Weights of a small GPT-style language model, trained from scratch on English Wikipedia.
Training: a variant of SOAP for these matrices, 381M tokens, 2907 steps.
Each number is 128 + 32 x the weight over the matrix's rms, rounded and kept within 0 to 255. Layers, rows and columns count from 0. Numbers have three digits each.

# layer 10 attention key, 320x320, rms 0.0982, rows 114-159, columns 0-79
129098109173128166120138103157131157101174157149071120140089126151194156114101145104120134136147126114155109111113124093160122091146161056142107082132121130130159123147119163131142150132159121115184119135132100152148104108100137133120139127
146115159153118074153106155126108119101095107172140106136126131117170116135090174107099077105162054116125120160152111149133161093181112148097125103127177096149140139078082124126157159131101116128101144130121110157140105105125154087117103100
121069123131186159127079136105148074114131095154147114154109134133114050105113114149085063118139173106089116105108109174185159146084101184077111174133083048120172143131135134134098089092153155133116159156097160119171105102201102099175143185
040074134092176068206085119114141144165128105134140128067130117096108165150162118107020104147076121154070079185145151130178123163124176131149156133194128197132069122154081185127119143129129115107154184176129160133136185065134156184173145132
134117088151117165084138130130078165102159104153089041150167198168067076140163167127178120141118143134083117153131059089168138120087174108167147160131103127183088166229102123169111135196117088012131095081105155151076080117168176106086085118
174116121157182104132093120205140122132075173208093132092113093082139180091146177162135083109124120107117117099217182129127133156159171146142104156172103122124134154097094086083146090157118057176164133184087110144106148161138119144051138124
153154098140104103166142173142227112174069145125196108071209073173117147053201184164074128097106178154221170098149166098093088075109140127111178165162117135096112109161135060026186149108181173230084107085105102180157146103140142116113097099
137067126093202119159203211126202170138127133089160159140154047113093153116086096131162185154134133160138146063166189207084185115114043154166123113132147163072198176198038145078141144083144099112157063031128109134164107091147105137159063100
071146121159080141177118127177149101134158163101140160067126112158133100200162149122068183153178135113112059122091144146152075130113113119129133134149172153092061089166135075000133118074147083103172181119233148068079198101139166086182149036
153156063099092139118113191166127165182148050185077123088117212154125154171160091166196152131201037078143083220221063088089170235150171048232144110118181055187059087120159084067162130157104087225183081234245158156113084124143149106121102132
119079158141140113196164138094178181203121104094089056087167087124092077056100167117130105180113200109138154147142143065077143121144102134132125201117133147078161138127147118120127095137087131159068130132129100145175122102215155162145105087
188066138160133089130104140106179143178127150116135112121149047110129102068142144188062129108126205110144173138205078071150086124144077065164166087132129146106104143144098091114156131123109083147114084146049105088142186068148084170054153149
096141131091134133174087052070166083144068176176169149141128169112149108083084089106139066126067173107203107067117113083132087115168054177172128105127187155150154163047087114143105141097102104099157138123169142094158187131162087123083181192
133087121069163137084086120090140182122055116200144086148130079104126084023161229150148106122126193166092154141158041165202068187143141145069112119137120197152135138088102118094115153111116136140109166109140121113119164044158104180087139163
118158132111131114115131142139141132104136099089124104121108172123099130141135119138086122138122130131144126131140134140139124135152109151129128135134112116121148091156108134109145132108166112139122133137128123126147147115143144142103139155
138101124136132126089166120155131141150128143141106145123147133132136152145114121131154163144140112122139134130115122154121116140156109128154105117125129121108133112089150116114157148139152112113112144122138101115091131121118127147108112097
140106178130151159124132102129092135114106136112121090109121146118147135141147114126107106126130104137115141153112089117142157105102131147099125148136149097126114132142098168124134146111155118147116119103127113120165107134106140088126134158
121145156107118093118116117145120119089106106133110128145110135110157154118119109125124104131125118164155082140147089104134116077138142125112104115092091128122136120122124146105109118106133138145107125110128157120158088147149135129126114151
147138126133083093109132177143126121181094147107137131138153129135115123127112080180146226176132121116145147128104136161103117131159132119166143130124154144108128113096119091133114130161139164122158155103129155126081145146139123119102122112
085127096136132139117152094115125140114139139146183127145145125164107136123174113119120154129133144123151154113111148141107123173136119144147143111106151120116103143115133121118157135106141112073130141165099142136144172108125111132104141115
167132162102149121151083101109125136135143106138120105129148140115129149136113152110127094099128114131110095153128150125131158124122152131120101152165114142145139114118135147119110131153130137155076131112100132127165158113177157107138137189
110151104151106136055106094114117081176120146139081136135115203151117143138149146165121112105186112127129091065194105102088063132147101122112119156106116149174088120152154126108158071143156169157143147192091159142136135130121077122086114113
169110161174137120057127208070161136149092064033054095108128129123101135131080058169143124142188041118160188175093169188164179093168117147104180134113144088115166121035099169184142073097129121121139098172139145162142129146151147100167090155
152144152119069105179196103116071118116134185092102096068083131156135178199107147087211126117102059104126135139071193053111152077141145132154127142165147144110153119124089128184049096173118097096147146064110133128096124185105193110104071121
058140085162166140058068080097043138105145162109127113157187163149096093115116126110118137094099164175061094172063090116179052087128138113142176121153116155133062120162124155161142133114131144069129164090083154129083148069084139119120125137
167098198138173132167137044131150112075085165133127189166117081059177200124132076161086127131097088094096130085162131152099138136178088133123103102069139103134131172090089175155175125099134118118197146142057107154129122127060059168087154109
112122116147109116103111164133131109156127135133123141138102100113163154122126108118091141164133113139141135134114129106122126141146104100122134133103118152113117125146156117122152123112130091148159124117139151127108131125124172134134126087
114154117135136123138156141108119142120152124093131139143155144140119140141133135105134105132103138123155126101104131132117092095096165111141125132128139142121146146108128127147126108145105132106148130131115120133097146115088116142123117106
139147178108122109120074121140138129089140146160115121116133130116125110124125095115114111127129107139113095120163144118139136111131140130106149163081144152147126101109112124121121144117126102123130125142127166102154115105166138136143141122
125132146096108109144119118162141112134135135161135150088098140123141090114107132112128115144114130145115115149130122120112117111167150123156130115097114158094145174122133135115140120133139104119123127110132161120116135115114107152116130102
128106135123134115122099146114115130134126108120103127144159101119133167109125136143125108158134122141102119138159123138142141126127147148151091103147154143147124121117134138140114140136137117147127149095159142156114122149106107131124112140
133171100116117161149140103110110069156110133100139144159157129134143170158109142158165141106138133130146116127111130168149128143142132147125127143138124150130096131119136124121099107104109142123145140113128144102123179135139152098121122157
116126100134156124113163135156126151117106139127160132134152088112116108098139137166109110132109152145106132165126118098098138096129144111120117120096079156143137149177113115108120166154115106128120138084112115143113076155116098129156161092
151127120126126179130147123155122140155131157066127144166180131100117102128178121127116103176160143174144136117096122081157117158115099100126153135086091112106130157117097167132135129153098143053158118181107139145123060125138149130128110066
193094126116132150135169105154162161175120099079101042087136121196142145127165144107156109134081147092153159106068142070133153101088121148119182147052101101107133151153090193156131171128152118054154065113068156161143091186193123111123154090
129163104109110113140176112136077152104178069067159153091076159171115160210103135146171201149142142120130075160197140156135170184099136107173172072094172169168022136172168109139106141186151061085166067056215122110093149084066151133157134149
133183129093175114081128087128082069081082079128097089156097147092139156074106088137174034100120136141166163148131071139222120102085183138135094124153088187172148177042158151176076181119099087126130124118184148045108145154127103099073211228
076083122165146142107123052114155207120100099187066112177154125081173033081068178178134131146125101109076076148145010112083079166154106142077076153106146190196116175128108179149127101142103110087136181188082132097113124093209064172115110097
093164072112137155203093164130159157111159061201150119167132134178152116128078116169144201090137148135066095122146083120054120137134159173138123170121107114185103105204224079101102127187160165180073094134180060102122117150087108136204066119
128130151140189138161122114170150129149100130136072116127140148112099148139122091125111129145146143141133090115247154117127115163141094150152111178202153114110118157095092056041165084088108062105185093136132174176161196097150148141089126080
107164088108178134099126116120121125091096165136126134104131175139160163088087137094139135137135133154142101128082217158163108132139173189117119116143159185142104108070100146089085137102197129117182156086156139193119126125106166115177176130
044095133116071084189108163045120076183179178140137121115203092111131129057057115094159069124072150107226108126082106046109124077151078056178109096072169159106161158125106108122103156143132094136094130081137125083153167132157099098148170133
121131152209146130229117091156225166129119097101166096117138008152231087138152113191019148133129182134095140077075164158138057051105073170135143126090109126097120141175166135092139161093139126141088143133115062055093144175163134117157137052
193136085115171174155151162110109136110167150144087117138108079174148127102056163169227229142198208124084145126131153046068122141184138131137117100106111113106102126112186054086122092104150178142121107075145038061128110132088084107099143172
073095090108116113056174224115110091091190184119164191132159073113129122170128114121169154077136055137132076074133102162107159112117046097091099118179111175144160128206032141048145155098159107070135082055123135048123186140172052102162073101
089097143089093168129116093083138115154069094110156065110183140147143081105160158134162123126141151112129127139080085114152096182100142174110089156121148139107135104040126089064152130050086152117113122092209152106168167089180103142148122108
# layer 10 attention query, 320x320, rms 0.0965, rows 115-159, columns 0-79
111118132112141097130215166103139115134105159083154097112098069163156163170143115116090053118095067120172173107167102129104150097141142177122144130110084124186063096155127143117093116085115059134125135133133151157104141169124104095125120178
087140115071168125141082126187110078113167105160149136121134187144057116120072150150131168153197158185195119125119159113163131180124088149139151139148116168090127130097132117097133174103136147087205052151106156120118122144151179115184165141
142126128135138113171060179077151169061000173143116088121103057195048191153099106178130121207032133127172129078140162096172178161147150166093153154135152171140141196088093249053083093215170173144120162224152168148108168110062126143048120148
054118161016153105124131109060164074158154095125131104100148122165067196076181229161139158130112094185105150135077164202146216060119106086117133120056100162172156147131139142114079169131063098096178140129035116139064101104185112115201130173
066120110172129116090079142134154084104044226174101161164142018114161164133187111112154068109144113061125168126149104096056161150154182132164089199120134085173080156129139137123094136155184089224200160063165184216066101187108082153073123114
154133153070040162163172117126094223153026114173161097084220148126075096070139060132121109108069139158127160160145155105134113130148111158097210118174102071110070104151100148056083080160090142096210129125125124173154106063233076203156109134
101141164089201130160150233086161134120190123090061150118215113078124162164161102167082172129141165111145144089081099116115087082104066102170069105170189126127123177133159165119155139220095086126182039078103118101099180149199125149079134019
155075081182118148146045088080198145117068130046133079114102166194156185161209134092219214143180044148129204094206086095065092127165092140122083240137130119096118082078117174084161132149117125183185094079152184118070104137237134138127152183
103157066058100148147110158173141164138154069164041177177061120112210127169183160136077174120101141106160117178232019126223170161133165083173115141206127060143070156094142137102087061177126058160209149128167126196116133068122227013131100153
075193114155149183123197201143107116136145168108089110128161119170104050141139151119166106076106121138069122139168152069147096109125112130118145155093154162115128072061144093135090168130198123158102114104157119139101159161098120120105161133
186113078089094192119080104231179201070161099107160129162173038073166176200141069151185120107122093100147123110110058165162108135110128065128124058102161120160134063096162109107163060134170129051130086141104102094085141098114099111159164174
040156182103116130129113033128163208099180157082194197104097126089137083132021102161200156154118206123150085122085145094032209117122104088112067151150129087079075076066157142098157073155190108144170010143117177151143177144133095170154147210
102176054064106125089110122182112172150000140143119120157137048131124130161129191110141122089073148121096154149051083125100180127087149012022112170116169080173107083085120093102172017109178104068038079111014092114084146109142102117136116109
126084095134138145131096097107133124177147156118128124113126081140124109136118122109130128107125125131096119115129132119140112134080139113152132126125109116150127178139137127121128105136081162117093120120103156104115114136117103141143163111
132146102125179104159099166111116144167112157094135146111118147104120094115123144134134068132147138118107112113155127130125126096147153134131132125129122160141146104126151121086147100103087140139111087103129137110115122130130127119124159134
133098136128061139058126130153168119137150079143130124162120124096088086126119117142115130127087149128156154152098166132124106162113099123147130107109112071102138105119175133126090145106159095090124152141120122135137151157150111141129106129
132094133116113107094154106140164120128142101107119085103157085117124120172123124144115148134124141124177195141122178137128110142129088149156144159130127100122118129114152121148111186115147072116172142119105089132102130146165134105124115127
097138094133170164191097102114091119147135165127144182094085133129120126102158141082170088146148160098100108076177092087144127136140156116121133096159100153148162141145119158125138112114079196141101124154108160123152089117046111133144144096
123127132176153168132102124148152105187137073127125158155121139115125128115117146139147149115135135141137130138125113134129111111141131131133099133135084145127141160131145097157160135161089149140129118142122153127110085108116123096129146115
145111123083104108115143123165125125103119118147140100080130138123128170113119113158100109155123074119164140148144116125114159099111111124152129107075132122125077142158118144126085117095164091103107141098148116134089132175124130135157156136
152117142117107137078105100144120087132166117109094150170104165112152085079158081182109139137104127211112113173123102095124128097128135116104108131099166117109125171090083112153097137162159078105185157126161078153129081030145153137145113164
075095171034134129134138212215131082100109059126062091150074155184122066090131056152137097088131120147136159158089104114152155076068094100183142073064081113094091111130142155144099136135159087067162136124088134150123116144153147095149143120
172029134124207099165152074086093103179214122077200129089088175164113126205102192129151138156100112121082110129187173159111158100142140144111087140050152177107159139117133142145134175124085123155137141109105125109157100172138160068158137207
125118135103168108088102081092141115157121094170211153141143139122050171137097158172218176123105108184186138092046125185169143129079129100093149094090101168141154115098112152114153178110099162081140157179069099093167107093118106160165115142
099145155211072110022135147104114156099115151146145163111037113080194129126110005181125110158147201052137078095080070125000095118041184110185103126118120132177150153139183127099168094096119191158119082125183114089112145160061158101157108123
141139135138164102109145143111107121141157140129123110093140108134107113134121121133132120127126121114126124145128120146143137127122142141135116143138096089156140141104119120137140129125138154097117098137135137112096106141124111159135138130
115121131145124145152169123130133118112122112145105126110124151098151124112116131144125149113134144116134139148124140147093142168138137121095139146126106125157112111121130120148121135111169112132159148111143127143145152127162146131135106125
102113099140119101120107127125144082119128096107163154120105093162138117123131110122142145118142126105119137094141112098146110126144123099139122120146112144109163136144153122130153104142128162125086107134139110150097145123127123135153130133
117131152160153110097122135137134119136103115136142134137118095129096133139140143114118119102130101117124152134108129125107096127137089119133139144123127134131159111133155151127177110158078139135125116141101099154112091113158182104095126106
139126106110139124163127121119106125128138154137112128124095148132124162131123128116119120130141106122142110087155136128123158143097156125115159120114125138133120137147127143103114125117145163150091127125150118126151147132084146134138139143
146144125180120129147099141107109135174133138068089143132082132135098090119121143074146113105121163108121133085131128121114133123118127129102106126153083114129165129155133129116154070146075164156131148161103144101120109098122133152140122104
137116165089101130090122124144127130116131158182147134156155146097161148109122108180118194163148122166118137157107132138133135098141103107148115149100141129142099107080133115159132122120176084123175107123108119101155103117149135157141130146
100161123169158095153099182115189130135124096098118116187136083124136123151135138117141138159116111113078138150059136153171133086131074110141127154097120140107137184099133107172146129203092145116106149072122097166108060107141087118107140092
099123141078112051108147072193077169162053132183200099100127137099154171101106188059138111174126148083090131069069196114048113076165092132102144141082139114148131124171111132084109074172142136118108086090091092126092049114157075116120161178
198129094069220080147045115170098154120158043089123133150035159088157132234115159035078193124124096113165116118150067171154141160137103087110088077188191134120116120103151097106146119194134149071159127068120105102152111076100141121151184141
138112135104094018171123076183170171087103145120181164151084083137172093123103105109144094110028167106100119192138179084154255090125101117094011131131147113155064154102150148208116112150158117154060170112123132132145096079028090104088128064
053177139140109136035107107090130129092138175119066094161132126149114091096147164176139140135111138161123119117059040133027163134076166054120111207052112142212133128126218130092182141120176057138090125158022124122081196188111153121096130100
052108180113149083166138155099123115177123072109125104052173251108096150097086163163134149136003196131158087123106104138066116156150137172194228164203096134155243160168181149064087142120097166207188123162105171199081177098154111211170064119
062169169101152165084049148097204179081154087085125148180123025094149197175205106136141141125109054093145192105134075105104159125122097118094076169201156109141110117082143165135111154218183113127255123055140184207127197116148126156151154076
097152135135208099127103109054059068144095181161165122147096191180099110141066158046160158108182116222178242132110150124064117096126099084173120191129143105053084112085089129114146159127168133154161098088114144157140126186200135209135136093
104098139139133192202144112133151180082157136126188112056186175118089129133000079146205120076075235109190057123153153081150140168218136158117103097121183149041123083049095164142129145212184140153138077238191131109065150150108114123081124203
171106118188070166157094100116145125060046140116138014110160143195154155088213061186225126096145110122143163134084104117024092118070054185116167210109063098142110148155201188048179160118118116138097160058087162136054091115167049224097152119
196105074168141151155098101190100078204199172089133146067149160139166142151139247080210165033135115133107163138090085155093089170140044122144149098164179100144255069103168070210105119055181094218088108070112042134073075151088129164132101045
115038134114135132143114133110200147122094130105101138085232111090140180069108065205100162196143174137138151162113087144102138086188165115113055147126163132153142152162098226087154118236073059123175060174125125078099185140249119122067061157
097167111153040154087154079077143207166123066036150153096080164135166076147118094139172185139122115114071118103110077086074112108116085114098081197091106083066130075078092120075136051082134110089081032113129112133131185094185105118211091154
# layer 10 attention value, 320x320, rms 0.154, rows 96-136, columns 0-79
142078168111146177126129115135129179064159213110100138152140146142090179120146181095174134051105106171129128147138166127164163081107159130166098088088116149133143037125146052169105154129043154144092119134208154054167129120117163096158186023
087092148091007152074152117106168129097105113119136130170125149122112157182145149125117168064117202065122196093137128105119097152120154119116083142145129065088162167196036099116063120072157119122147114168156117147117057148121147125050159133
070114135135144195136083027094174130233140159098117075124026086098114145142110030123159120126147102105232117182105029143228162091170086131055114095121175108145136088162163145096174092155055158188132159097125125164139095119123068071051123099
094141103155115090095100163059089154174184147106137137091212133064184150095143069173142138170140066057114168159111193078171154117161115153132171157157113158134130217189115083107181146174163151159079119166114100047151146145133102145140138133
118166132122146073125079121083087255172118166075157195129193255106178224150132155114092133161060138096183118210164078132090116170159162068061105123136095030101105219076118105110086079081092111213178139153161139061118063150132123160129114132
131177172081170143148081098176176168155109147144096156110078163133109104098055102121103167125180086123075080101216163152149105134179071097138194153082145158149119137079104156114112181126146077158137157112127165094139099157110171144132155120
101164102105160193236191148138142106093087204104142054166119122146174099152167069166160110167097130118143154140127053232149157082150121061016140140130104127131168096162097058085125107139136109093146146131088187102213090088153105174098143123
098093109251128119151099201094138112050111183147107110101000129078173059087118058104143182145180197134121189104132151201160141108144150134095163204142100084100050176106074194160172130082181119188137233110143255168118166102091102209177172141
056126089170154184122129124221171152126116178136203138118131138210108136120131216148129077165098096128165162110118143110147076161143197193130126061094125130025117156123105086113108109094093070114104089183083195099165109053087152055137164077
199129189164075073087134145147183148156134073171124151108088138124098168164071176097137154102061141090103184151082171069191102066167156090121093101180077029176107136103170172086128107126163183173164131132114193112058166150135146129046133145
148228104148136178125108118167194118194228162059065104138116160138128195040138133146109056175087187101009146098177104096205110136103127110134148135105125138040135113163097123136113094180157087135120073084114162162091092136161102150202078149
122117127026111183128138083095122114128056120121137085134118149170151145168043151116042103189129182083116120111152133123088144074191094076103088062117125152149215092035108080103122149101059098080149116109108099120121143166061173134151118116
116090162113141188121110130068129170156120078162157153135172140128190139164125218125128091149127148055173184149170122146101205141105167185110058092192089151171127090073140183128102168119150129130159075113143025073129171101145169171123102131
156120215155134129107146086093105114120149092100144137184118182142091167097111187093204169139134130157141134177118107105144135080099079219170065144163191050071148185128134106169122092171150145095170187118127125158158196110158109099136164063
134202172210143143134182138103182077078162089137101142169116123072114165134164143113177189095089142137135120111117137129111122119160114095087057126128069157065146151118110150104124134154093148112116161142129092206197128120137204086105160131
092205145119054117114166101095149168139160123130091080162109085110140101206164133097195216172159113112204161146120199159165152172108096119111073090140168145170184127161166064133171052173057048120150058092107118152204156168176077113114255108
109187156100082149131084088181111153099061089152060180165143133071156102171138133136110120045091166146103155145156194060121133120173038100111128166068127164129159175072039142134189079103166181174132071060098129063159186125100189130113138135
203094101132170085164157154062173154107154119157129157170170103169066051171119114113011148180110131141149102181110114089182115033093202112115076152204047075134088158116058094129207102078121129118159141161146124121122213151077143136094183181
107197136097157123148170137089111126166103103149100217193155061102173111128188132123202038095130113125097118201063153094115070169116114148139055113138199156161155183187128148113194153089121144121242166199084062179203000126119098136083132129
141184209145224175085151133152080097179143138187076161123170106148073172102167145133195100219079146087124058058164191147087108135136153104130142082171209145143139139107138180117128111083105168135144182128051209131119094167123197178161091181
088022036144121103084124147093120144116134117135144152087135116085146124144102141128130155197131117140106166128138156180255150119183106167102065178154051142101162151140111145097106006125105082214091119138149132145216133139108116088184094166
153151176077092100074129158135132100107080090149153071200086044153106173156170161108135142053097097144178128115120085161128118165138191174153127184071169133103180052143131171152173072146074139116103163064217191157185071164123101168063182132
092109135111134071074178129139137099118125212106106115138100186171101052143137125154105159154119179093109102202124098151152113118160112168024160126181167078130108075120072131126070193128133079079201169182092050131123110047152109112140113138
066098040045129126093165161129140124153121061127100133095093118101151128192153142229058128221099119089084189214134081095076087108091154108168135092141140107201101160109081093104166123122104088171073110107093099133072202129136105131102182116
120113184118119148103176096033110116159073139078072084116091139099146165135155104105104159121142134086137107136123123095131160082093183115128174154143177054181165136155100068105079136078088077149119135171062155173069135078237054160164056160
155093126094106172082093113124091023140159113066134175062153102166118182126094135147120098096159127182159078132140088067175139159136192174204105144036178073195108147137100137108084160106199228118052077124128178128122093165118162135133198104
138098164076097158109079070107231132109118112189112192058176113110112156080131139131122109139131065097112121116172105071151169179094125124084101145215108171062070104116073051050144061038128169136102045068122186174114059178184115124103171167
128148202102061154124142137103124124127201142086155150091111203140154082045220090113087035145151170070135187144119166146097142104179147060184074078173118119156001115152090132094150125092148180143117107065123210126101116167052083124138089150
188157154110087137071120201108096158128168135190093133177103168166105073088130181156124129159088070068181031074116158186183191081047168121151146126099182111092095120135104086083119131120166112097074112138142109102109136189125165089104064143
144140137110141074129126132095083160175129137206141159074108135155117108171120152071166091128086181178134064082200089118167062124111085137157134091106103135162168178123161145156142145129117064081066153097151142103171121137089133208096133077
164101095129120215112175081124098162112113122091109131129143178186194112161107073137114133179105129132119093179101066077054185056168106127035202093136082172191141170118096065090107147200143104149071139158125155112116139140049142133084150177
087121160200068122093127149110088120106076135128187097177048100152073089112099167150179167166114193101119137109131124066211102114114154166155150123105110170129120105130189072167177203156116148125145097159125059136144070142088120113123115195
176164073149164204126171149093148076123046136170147081161143189041087092092214120101175090033152162114095054113095101143161104131123074126149167146112183226122127106174138147135124051159107147073131102150201120098088095093145129050142120135
180141148143186130146156115160122130132145037145098133135130129183138174133070114114106162106182113095093127120119083124138108100118070181140081113045152113154117081168159169073138129186182136133141214154173170194111128142166083127096137191
149080166110129097089102222164160119091103104166050063148138074139167123171071110130130214118108157060149105107075092189152103164111113206168154134071119171073100059196136115158164121113109206184178172128130152154162185106109160072046169155
052066153115118098066078133170180154125165169102061119154037129128110027053183217088139141084122109119091170146166153173151111184031195127136060145138169117140142076076140165078168047083205157113093146107137190116050063092135119136129140123
072000080244120131057160102074130043107165182095138126118105100106107154099045088086104105126121084081071108069114086151141166109106136133089105174103079150191077141124129055130175137187067141175087077168170053186186098099148151063100141105
110156145160068137110102119146151118224113142074176165146164225104130097095154134146121097162129074102140189154147115135130082077123145173105085111077164181185179158208122138117116149133098078063080116073219075161128099124228135089122136212
154200106096199089137110052185108158102117131095111171191074099175150078123138094091135123095167146161108123115121136092144080112138136115076084112166127156121107145171104101080117175145190130169060117054168104201114139137136111101166101139
095154111078092065075151143077185110166128066166101166129075101139057149079140125103090149171075152147112117108226109123156076057183121213144128165147169072113055063091151154135091201081142156143122114160109117152151142076186130136092160195
121173103113166157117176165123111116143107147114177088146184109119188139098073092170167100193118152115069114164056163115080090188169105120181063169100242102083124151125129159065117110109232175211119123147058206190196101118098101162127097079
# layer 10 attention output (transposed), 320x320, rms 0.133, rows 96-136, columns 0-79
088169224146076051123147108135182105136094128111193177063112148124155149146101108225100127151106172125128149071148140118129147112177058105106105112178105082135163187213111188153103112083155122121143136117037179132173137077122118191055126158
100141052165093121114137072179123079103071069132076210139149089078148154094144161124046127219059128141096117137131145103192164179171089098164144142122132139099099135129166142118166106152037136179098127102137095124201086139061161167112204070
126076113131127150168210117234090141140124097149155189145220192096039125108123200082090124146097099145134231088189208079161146180074052196140185178096177112115135194111124144138179108038174104102101186175119112129124166119111151163176105163
116175104126108130114090163102068104184204123088152137119127106124112150149111125128120135136095148106169106146164122147128099120075167175082114095125116173212113117127094122089231104149133199162166143141129071129126144118139079210130149066
094137146150079208116086098062067077095117134103102110111081134096072222093215112093179086185108144125127169189101140149098112166053133066200163105081114136190130031211203104099113137094126150044125114153142188192150141216078093101172165120
126084155115165161093123116082100130130132128096161123121090126119141198174107158182222108142142133092158137213143166130087150128064116149222117123168148057101139162174132087079169051115098158163150198185136096101093102168165157097067155104
064174128162143119139140080132148114183202128178165150161206165081104123094070207194111085066145142073072149121149172106148079096093094105123124136144136096154186106115160053156132062125200101121128102139148073142122162138134121088145126096
141131100126122116107179139136075125174189117202116194086158090114088158127116124124185075188097142101080171169170112135111138131073127152179183112140127150115149067063134083133141063118152146131204098084166064108167079115170181067108182100
059168147134123123084119080130121116083152111115189068100180118130086092166125111120134023126061126159129035112142090179104126122082114115160109139177200086238185104143152129061159111113095116097122157113125123083136170147093100178146151147
097112102129146098134114141078163107002140182124147078139163144098139139130168151147079121121157068143096065096193221123129127219114133124120124097138164191130091160095182145119184161119090123141171114077113177217193137113101095184213072085
110086105114110108072206185165140173094136209207173149081161110163128134218143133064143203098183061126148149104107062108163141084117148161142099108148138092163174166093173154115166136095154179038155133182102121101199096092164132164175056095
139197051087101108190138184166106116110102104179152088149202139180172119110119179097123121159168214105123189091154109168123143140098196197170156158181146125192071173172107208183131156091145181122112139112096144102219144116130141152062116186
133132130088122100106140106130140133141182058221168018136100125114087168163157169162079126178163183190162061076166119124222116163175135104080126139130139039097166123182118133107129136069203106164163214157104117123100086145146089141169114159
098178121102118025176081123105084087162137144164149122145128158096118150135076085109112125180169104106116120186164127074140166135133095141098117180125156132112121115183153155105132144129074119129086164104072144150129063115168167114001180161
113140105145111121087139084143144181176135165025099106157227177113082176157150205080160108097093086199109117017131166104203064148181117128139131145201132082166148067161182167098085178109116119077112133156132138012113116115157157174138081199
158158108154128144073137131121128127108068207202093161137173136082102161117137136187156091061130168204152152161081075220105154172204124096072128116163148127045130169123157184159114184120183179255103112134160052068057125069134137137119148106
157149071137157123123105109157148113184134186100184085083089118197085120104102078164110154135141113158149064160194170176145114097088193155152136164205152151073132217160253216185113080150165033150090089123130166157113065113129076193163147179
063163100147148023100079101157138129093164145093125115116127150083084150098145132168073078114154181096121164224110068126150137175076143116127142115081171163087179072070133176092106134162128093117122104095110104148072150138122127208153125142
167113140119088169074093115069141113166062146109162097126140192106129170148161104152084130084105158124144073076089155143125154091131152124109137114140124093199171112175184060172101129150112116193149118115158107136127177172164124131127110096
104193142131085121195151127084150069064090129095166115198075094114184123120092106166073128037108164157139151140119108076128176128118255222080139137121136190202122127144113123142140143149027164103127100101100120103052187145118124099119093152
157116142100052172100089123166096093081125121166196121183183105203105075112076200115111093179162191089194129100162154145074130179101063086106170115185132108055084068082098105125190193122137114112191140116187123164055112086111113117145146127
121175161091189051126084086156089208161204124113172165105153072054196074141159094149161099157184134091098097123133173118179125127172131173144187150137181137206085155112190154157062210077151110090045128179170128161098174115141134134183100130
178159183150113100169140112168122154177172111135173152133134130163145127137145083121162109105073088178142122172128155122065067140150119092175161224146104114114114066146109088143086121150167134141156070113057136134172104149096153121141180101
143151173179127177162189064133130087132158174160179142156148070143154117075177149080147174077078084108156092134114119126125097105089145090214101178141121070046122106142172141156139174171110129094136081161159094064194075166112088124113168172
101144094135104126104130139065155151152159151076142108181171123148133110137093205176116108168104161094161186188128127181129149107175171115154169139137091100096089114110118183068039141121112196203177051174165062147222128160170098171122112107
118098186138154092201170168117136146053161064188146131153101158130090096147127105166136089140047172141147179125086073178187084088196071170079143074117137103168153184107226129097120103092156119147139166083167132165132127195104144046094129151
170080144127255097064099180151147056108095113152112095141149122115150138147134154157168084137232144202132074077173196210109147104110151086141125181103136222132143112200168050123203145148065101120166132182180123145171142131102042161076075131
189109026115084153154134196085123095034140156067142158046107107188103127127096122159132106092116083127075140192139076113122193163148087102152089167068156113146093125159127154087131189107073113131162138165140121130134178139126094145116127091
111138103183170121142136109068141119126092067133080205150225097124147149182089125108121133141132168164075168114117197121136112067145122152155165128154136180165167077129189142104117155143108182076094139079157224152134089165145157130162162082
069072145097124096116082116168181129089175139061177148133085151126076122054175073164038152157108099121155087108162146088063113118037131131112068121138071089105109127163104128189119080182151149178186093136133137144124153121123183005152149167
137068122128159087132065147137140134115143103124106060102134053152055142116124188139186144170114152179119128081169157181160149121109163136148134139097092118093084128118174094136114107195134085056088116108100170141103193188111136155185154046
073155168165147132080100064133108162078177120139057103146188134088169093143167123107143112170086069093169140128099102109148092088188140127101143062172117132148147154128134165093183145176181185148137144102129209118039130142163180114147164082
126133112127155101145158111089097154152159094043149101098098201157150095145127087154118068143049111140132097084037118056157141142124112158088085112114162161101129071141170135161205129086208124127116098132161136148118158124147094167155130066
168094167082141090114171116113142194059130116125072067102135162124035154132160152137144198099151091094102117108190099138092190086093148167100089123165136103119155147159096096178150122124148120134135079130095157103101102131096132097147100091
078085144185159144195126148206086122133100137151187193192101037075124099123171093172073161152111156150153074145163167068211142093194166168106127182173171125097153204142141083116057150135142110092098106111096094102117120178141143135083142099
148146162187100074128196099162175139071174109124120207147132121173187143111160111154134077114159110152172098091129125126113163143149126167172126093143150156218163177118172089179121227162158141149152154119109117121203130126152068169143163139
172131125152163127050061095151082177184122056107164182124188103091074081185169129116158072134130133132143131119104122165117109161141135091055163118173157153158127072140147115136093167169143163134114142175090104148182160136135145151148097122
113118152105093156096143138126077150082118147123114212066150129166162162144168120065087067169106196141073117089169115135187131195149156134072119105097110209207120181123098090096204121123208149122125131139118129103117168140130163210122081036
198120082141124138118125165190141059129070186099114141092124115089136101141137107109161150124108110120087114132194159066137082195078106109079132094122113101146122201118144173132153139160143081149163093222160118158117171174155128081106141132
085104133130095131132173124122132110152129114085156107125189102149119144114120129170144115204127115141120094061097047093105120185111146129103192105151096228156128124155177132110131090196146173037183157172120085125104068124161132136099149131
126114142125099139117127066114109106145120108119081158126132149115085105145165172123140198112150179195112151084146134142187156074123124130085105115123061069189108093167160084154110117132128137087116100163223117124101081174043073111083117121